Each number is 128 + 24 x the weight over its row's rms, rounded and kept within 0 to 255. Layers, rows and columns count from 0. The size above them is the row's rms in percent of the matrix's.

# layer 5 MLP down (transposed), 320x128, rms 0.141, rows 262-270, columns 0-127
size [118 113 119 104 103  99 101  97 110]
[[104 108 107 144 129 120 115 138 142  90 103 132  82 115 172 162 114 125 136 111 102 138 168 118 148 157  94  93 105 131 141 131 126 129 137 151 130 152  95 130 121 142 147 133 188 141 159  91 186 162 119 118 123 166 163 143 117 106 151 177 106 175 121 138 128 120 113 197 119 145 101 110 136 123 139 133  77 119 123 101 125 152 127 121 146 132 126 133 176  97 136 164 143 112 123 113 116  93 120  92  94 120 154 123 129 138 118 140 119  98 137 141 168 150  92 114 108 101 123  89 150 167 126 121 145 176 127 116]
 [114 132 143 121 131 160 131 185  85 151 168 121  80 164 122 132  99 122 127  89 129 110 119 151 126 106 143 122 105 133  92 124 106 125 141 107 100 100 118 111  96 135 152 129 118 141 118 133 123 104 130  97 158 142  80 104 154 138 156 118 147 186 109 163 100  84 146 167  92 130 102  80 148 122 144 149 115 140 110 116  94 136 112 113 131 117 118 149 100 140  85 102 142 112  89  98 112 139 159 120 103 149 120 108 113 133 178 174 135 103 116 106 113 124 169 157 155 137 125 140 173 158 131 118  88 135 117 105]
 [152 151 108 145 148 176  99 135  95 128 122 167  87 184 120 149 127 160 173 126  96 170 116 132 146 130 149 146 121 125 148 187 117 123 134 115  85  89 104 137  99 116 141  90 131 165 100 128  86 115 152 136 136 131 147 133  95 127 139 171 135 116 115 127 125 115 109 201 113 135 106 123 133 135 123 127 125 140 134 104 117 142 181 120 134 145 119 140 129 100 115 164  86 115 117  84 114 118  94 107 114 127 120 123 132 140 151  87 139 139 166 145 132 134 109  95 156 138 145 178  97 118 133 106 171 123  98 112]
 [109 112 145 126 139 143 127 112 151 128 144 153 117 151  87 107  73 147 132 124 120 107 166 112 134 127 129  66 141 117 100 127 117 115 122 119 137 129  99  84  96  70 163 111 133 114 134 105 174 109 146 139  94 125 128 134 124 142 175 116 150 181 105 145 121 131 115 130  88 129 170 100 181 124  85 176 114 130 178 186 150 140 159 139 114 114 117 143 137 125 151 103 129 134 146 120  86 126 136 156 136 121 148 144 123 134 117 117 106 137 129 106  99 133 156 115 133 170 110 118  70 132 174  98 121 135 124 133]
 [136 109 109 149 126 113  72 114 137 172 121 131 105 173 108 107 156 147 131  96 116  60 129 166 148 116 151 115 120 104 120 139 154 134 107 139 148 120 128  92 136  94  99 136 109 115 151 103  95 125 160 165 185 102 141  98 156 126 156 155 124 136 128 151 100 121  79 128 131 109 140 118 124 116 104 157 130 127 127 135 102 146 159 113 122 119 150 104 120 111 148 152 152 127  87 163 133 150 133 145 107 185 123 148 132 135  93 129 105 165 134  94 101 151 126  85 146 134  92 185 125 154 108 140 119 106  86 133]
 [ 83 109 143 140 171 113 162  65 157 103 167 126 161 144 148 153 104 128 118  78 151 163 123 142 151 130 138 145 105 115 140 121 176 101 105 160 133 124 121 132 156 133 134 147 114 121 134 139 106 130 155 123 126 148 120 161 139 134 172 174 123 128 126 154 123 160 129 230 107 122 110 106 128 141 136 125  74 133 119 112 143 112 118 142 133 125 129 111 125 140 179 111 111 125 111 149 128 192 139 138 136 126  99  95 128 109 123 120 116 137 104 162 111 108 136 113 160 123 131  86 135 120  92  97 143 147 151 121]
 [112 162 102 152 103 167 132 131 114 125 125 126  97 143 166 109 135 117 150  82 100 140 157 146 107  92 132 110 145 135 131 172 138 110 157 142 123 135 160 135 117 131 108 164 112 126 124 140 118 137 115  58 131 141 113 145 101 149 143 191  68 117 117 146 138  93 114 137 152 101 160 122  82 109 133  76 118 165 128 106  93 110 117 109 113 120  96  65 174 165 129 128 131 164 154 101 147 138 138 157 123 130 115 120 105 125 126 160 161 110 142 158 149 141 131 115 147 144 131 120 144  98 118 136 159 104 139  94]
 [145 131 142 134 132 125 145 134 191 167 168 100 105 155  93  88 132 115 134 117 108  81 136 123 143 125 136  98 136  81 150 113 143 131 166  95 121 140 138 146 108 139  99 127 125 138 148 156 158 133 106 141 116 139 148 130  81 112 138 116 176  97 147 173 139 128  87 188 156 153 156 108 138 123  95 148 139 151 118 151 106 158 117 113  96 116 104 139 129  91  91 125 147 103 149 152 143 109 136 113 130  99 119  97 138 119 110 177 122 144 142 104 116 109 104 173 158 164 146 175 141 142 126 135 110  82 135 115]
 [ 95 120  91 146 131 156 112 129  98  94 101 162  78  89 143 148 129 141 138 142 132 169 131 112 125 182 144 124 114  93 128  62 143 114 151 192 109 135 138 114 140 104 132 140 103 109 109 122 112 122 149 125 190 138 111 133 122 123 147 105 130  92  85 142 156 150 117 190 114 112 135 105 128 112 117 121 141 145 137 121 155 133  88 127 132 134 134 124 134  92 149 113  95 152 147 148 101 111 143 143  78 117 147 161 152 126 109 120 122 105 153 102 113  85  98 135 132 113 110 201 120 109 115 119 130 117 117 112]]
# layer 5 MLP gate, 320x128, rms 0.225, rows 263-270, columns 0-127
size [ 98 108 110 112  92 109 102 115]
[[127 109 141  93 122 118 197 126 123  87 125 141 122  91 139 153 112 176 136 100 120  98 125 129 138  90 122 152 113 172 128  92 120 168 115 161 106 108 124 131 142 132 128  93 161 140  84 129 149  93 105  85 167 130 125 165 162 153 160 111 149 127 108 194 116 151 118 112 158 137 153 134 177 114 105 117 146 151 128 127 121 143 114  97 119 126 117 133 144 117 168 156 122 126 176  80 169 131  95 105 118 122 109 137 118  81  98 121 121 126 142  98 148 133 111 144 155 116 123 140 108 124 172 117 140 115 147 120]
 [130 187 108 148 118 106  92 123 128 156 145 171 105 159 132 124 172 133 152 150 109  91 115 121 155  93 112 139 132 151 109 127 123 152  88  98 137 116 161 169 100  81 132  98 142 182 113 131 108 110 138 141 133 128 108 142 121  99 122 100 106 141 145 122 108 138 157  95  86 105  97 162 102 156 109 125 145 121  96  61 105 103 107  86 139 117 155 113 153 103 115 127 114 145 128 139 138 132 123 117  87 154 104 151 156 143 139  95 141 128 107 111 122 166 135 121 146 165 129 130 147 144 138 102 189  98 128 144]
 [102  95 141 107 135  97 130 143 159 130 146 145 120 118 126 148 137 115 106 122 167 151 140  97 121 128 167 126 135 127 120  99 122 143 159 121 130 134  95 124 162 140 162 121 108 123 164 118 122 109 131 121  93  85  72  94 156  86 119 136 127 114 126 107 138 154 143 105 151 142 127  59 126 160 151 128 142 112 127 111 122 128 121 123 101 131 139 135 148 116 128 143 104 148  86 100  73 136 133  72  91 136 153 139 133 122 107 103 115  49 118 128 144 179 137  92 127 126 153 146 123 127  80 111  87  96 176 142]
 [113 128 153 114 131 122 116 132 146 110 180 146 136 106 120 162 139 130 117 147 120 174 161 125 138 142 156 186 103 106 114 127 105 106 130 143 122 113 152  81 130  97  92 140 149 128 133 141 161 109 149 112 151 145 120 168 113  90 140 158 119 149 128 112 158 127 134  99 167 178 125  81 156 114 132  96 131 112 163 138 120  95 137 112 123 164 140 110 123 179 141 111 150 142 174 104  91 160 144 114 131 162 128 166 120 169  99 146 120 104 129 125  67 163 138 138 139 130  97 170 140 133  99 106  96 123 158 112]
 [146 144 147 134  98 161 107 121 122 129 131 147 122 128 143 113 127 134 112 118 127 119 110 150 131  85 134 137 125 129 107 115 123  98  90 113 115 125 148  92 104 100 179 130 144 151  94 108  84 143  59  89 126 133 112 148 119 115 113 123 138 135 130 104 115 110 115 160  80  97 136 110 153 146 171  93 140 125 198 135 135 124 117 136 105 149 104  89 115 141  67 108 109 135 160 117 180 154 144  89 129 128 131 120 154 114  88 137 143 143 139 103 129  68 118 152  91 151 163 129 144 121 146  95 152 137 168 115]
 [112 120 157 118 152 113 164 143 112  86 125 126 107 170 174 165  89 174 129 124 170 137 148 127 138 109 146 153 104 156 111 156 120 134  85 136 129 120 148 140 128 108 117 148 176 144 117 121 148 100 105 144 121 114  79 115 119  83 128 121 132 120 113 136 120 147 128  78 130 159 140 126 162 109 123 110 148 128 162 104 135 134 170 127 101 135 114  86 140 149 136 103 151  77 139 100 180 143 141 102 107 139  99  78 141 114 151 113 111 167 146 165 106 109 164 139 158 141 128 128 150 109 127  96 115 162  99 164]
 [ 98 167 161  96 154 130 127 161 135 114 152 115 116 138 110 120  96 109 112  84 118 114 129 129 162 108 116 152 112 114 137 109 149 126 140 112 139 136 118 115  60 111 148 161 172 130 127 108 147 146 105 114  99 124  99 124 180 129  91 128 128 114 128 106 142 129  95 151 133  59 109 138 141 158 118  68 139 148 101 154 149  84 108 114 128 142 121 137 114 121 152 135 140 133 138 146 100 156 162  92 112 142 138 106 113 114 108 143 116 116 117 146 126 137 193 108 219 137 145 150  95 120 124 116 135 125 139 129]
 [157 112 167 166 165 124 125 165 177 116 122 156 127 141 133 155 128 130 105 137 147 164 113 130 149 153  98 145 152 126 122  79 183  85 118 124 144 123  98  82 129 135  97 153 139 142 103 133 121 129 173 122 162 124 144 164 159 156 107  92 155  98 146 147 180 127 101 123 148 102 149 139 110 140 116 129 112 150 135 119 122 163 101 131 113 128 137 137 163 103 138 141 137 114  98 111 166 175 125 115 148 140 125 147 118  94 142 161 117 113 122 131  93 147 149 139 154  84 135 160  96 114  99 144  64 153 142 133]]
# layer 5 MLP up, 320x128, rms 0.23, rows 263-270, columns 0-127
size [108 108 118 103  90 100  85 104]
[[138 131 110 102  99 122 202 123 122  99 149 108 160  70 133  99 154 165 111 126 106  99 136 174 117 101 110 140 182 105 177 126 137 145 117 150 128 112 126 146 150 125 124 115 186  95 131 104 133 152 117  92 158 143 157 104 118 136 124  88 184 113 123 186  89 149 121 123 146 138 125 124 153 137 116 107 164 111 141 126 131 130 137 114 111 129 108 138 169 119 118 136 114 145 127 143 145 141 135 123 132 134 125 140 130  73 149 133 146 101 116 135 142 160 155  99 164 153 104  95 135  91 134 174 137 152 146 148]
 [109 141  86 156 109  79 148  77 130 127 143 158 121 152 147 104 127 144 166 139  97 123 139 180 151 123 123 152 116 130 128 109 136 131 107 130 155 176 110 176  98 104 141 107 112 131 142 142 122 173 154 164 122 123 122 100 100 140 124 148 140 182 143  77 112 140 138 143  96  96 147 161  85 165 106  91 142  94  74 123 130  94 149 125 126 133 121 146 141 131 110 115 118 175 149 130 135 125 134  94 113 132 136 114 118  99 141 137 164 109 115 138 166 111 148 116 154 164 124 124 135 151 157 131 182 150 149 111]
 [108 146  84 135 132 140  82 116 127 189 129 129 140 109 105 141 144 109 126 117 119 107 120 110 138 111 118 124 138 103 120 105 137 116 143 152 138 100 120 176 139 102 106 114  95  82 147 112 153 114 144 123 106  98 123  96 121 108 131 159 128 132 122  97 120 146 139 126 157 107 100 133 132 116 152 110 136 120 111  72 124 143  67 113 114 106 151 138  95 110 117 120 111  75 139 148 140 158 151  72 149  99 122 122 149 143 101 143 127  97 117 125 162 180 100  72  92 175 113  97 143 137  88 107  99  83 115 126]
 [125 142 129 178 151 111 127  98 140 149 173 140 146  87 139 131 134 126 141 166 121 166 135 114 116 134 122 163 111 102 138 157 146 145 144 175 135 102 116 111 132 125 119 139 147  95 123 105 152 158 157 144 134 156  79 155  92 112  99 139  93 149 128 144 102 126 123 139 167 127 145  91 104 130  86 160 128 125 119 113 112 123 117 170 141 148 134  91  84 202 138 124 125 146 155 116 145 154  98  82 110 148 143 118  94  94 141 110 121 129 110 128  92 143 102 122 131  98 130 135 170 118 117  75  97  92 129 160]
 [155 124  95 165 162 134  76 112 127 169 107  92 114 150 121  99 139 132 114 130 152  96  91 161 106 146 129 150  89 147 118 123 154 117 124 107 109 145 142  97 127 104 111 134 106 124 106 169 115 134  73 133 112 101 113 121 132 177  93 129 101 109 139 130 127 154 134 105 115 139  99 140 122 135 132 130 141 140 105  78 103 126  96 111 123 125 190 105 128 162  81 112 126 162 176 151 134 166 118 109 156 114 115 127 135 129 108 176 115 154 143  92 106 128 105 120 153 113 116 120 185 155 157 142 123 105 125  87]
 [103 121 127 121 109 107 120 110 131 136 104 140 144 123  76 108 148 112 120 102 108 145 136 124  79 136 152  98 116  94 154 117 120 153 148 124 131 128 142 121 166 106 172 116 112 109 144 131 103 153 141 109 104 132 148 154 147 162 137 125 139 122 185 138 149  99 136 151 130 102 155  91  92 134 120 138 155 106 127 161 136 162  91  95 138 140 129 169 126 112 105 156 121 152  83 130  92 170 105 100 113 107 143 127 125 129  58 131 130  94  83  93 152 198 127 122 109 125 150 159 125 135 130 158  96  84 139 105]
 [109 153 156 115 141 133 117 146 136 119 150 118 115 129 101 113 116 103 116  86 109  96 124 131 171 124 105 148 105 114 123 118 168 142 127  85 135 159 101 111  66 112 146 136 168 121 133 123 160 160 115 124  89 123 110 134 189 104 109 125 112  94 118 107 137 151  90 138 138  77 117 139 133 155 120  55 141 149 106 152 150  94 111 132 124 131 127 139 102 120 167 127 155 110 174 157 109 158 144  90 113 112 117 106 112 124 104 145 127 105 125 132 136 153 179 113 197 137 148 141  92 128 138 117 121 151 163 129]
 [ 95 118 122  67 113 115 133 109 121 175 155 104 117 162 129 122 119 131 135 108 122 101  93 134 129 112 151 118 114 130 158 202 115 144 121 119  99 113 175 135 173 108 137 121 133 113 132 115 111 110 120 159  92 122 134  69 127  81 143 161 105 161 103  83  52 128 151 136 113 166  99 132 129 128 124 145 140 110 114 112 128 129 155 145 125  99 126 108 122 145 131 118 111 136 134 147  90 114 134 132 129 120 103 116 142 141 112 123 150 154  91 137 151  78  95 122 131 145 108  90 133 113 140 128 191 108 161 106]]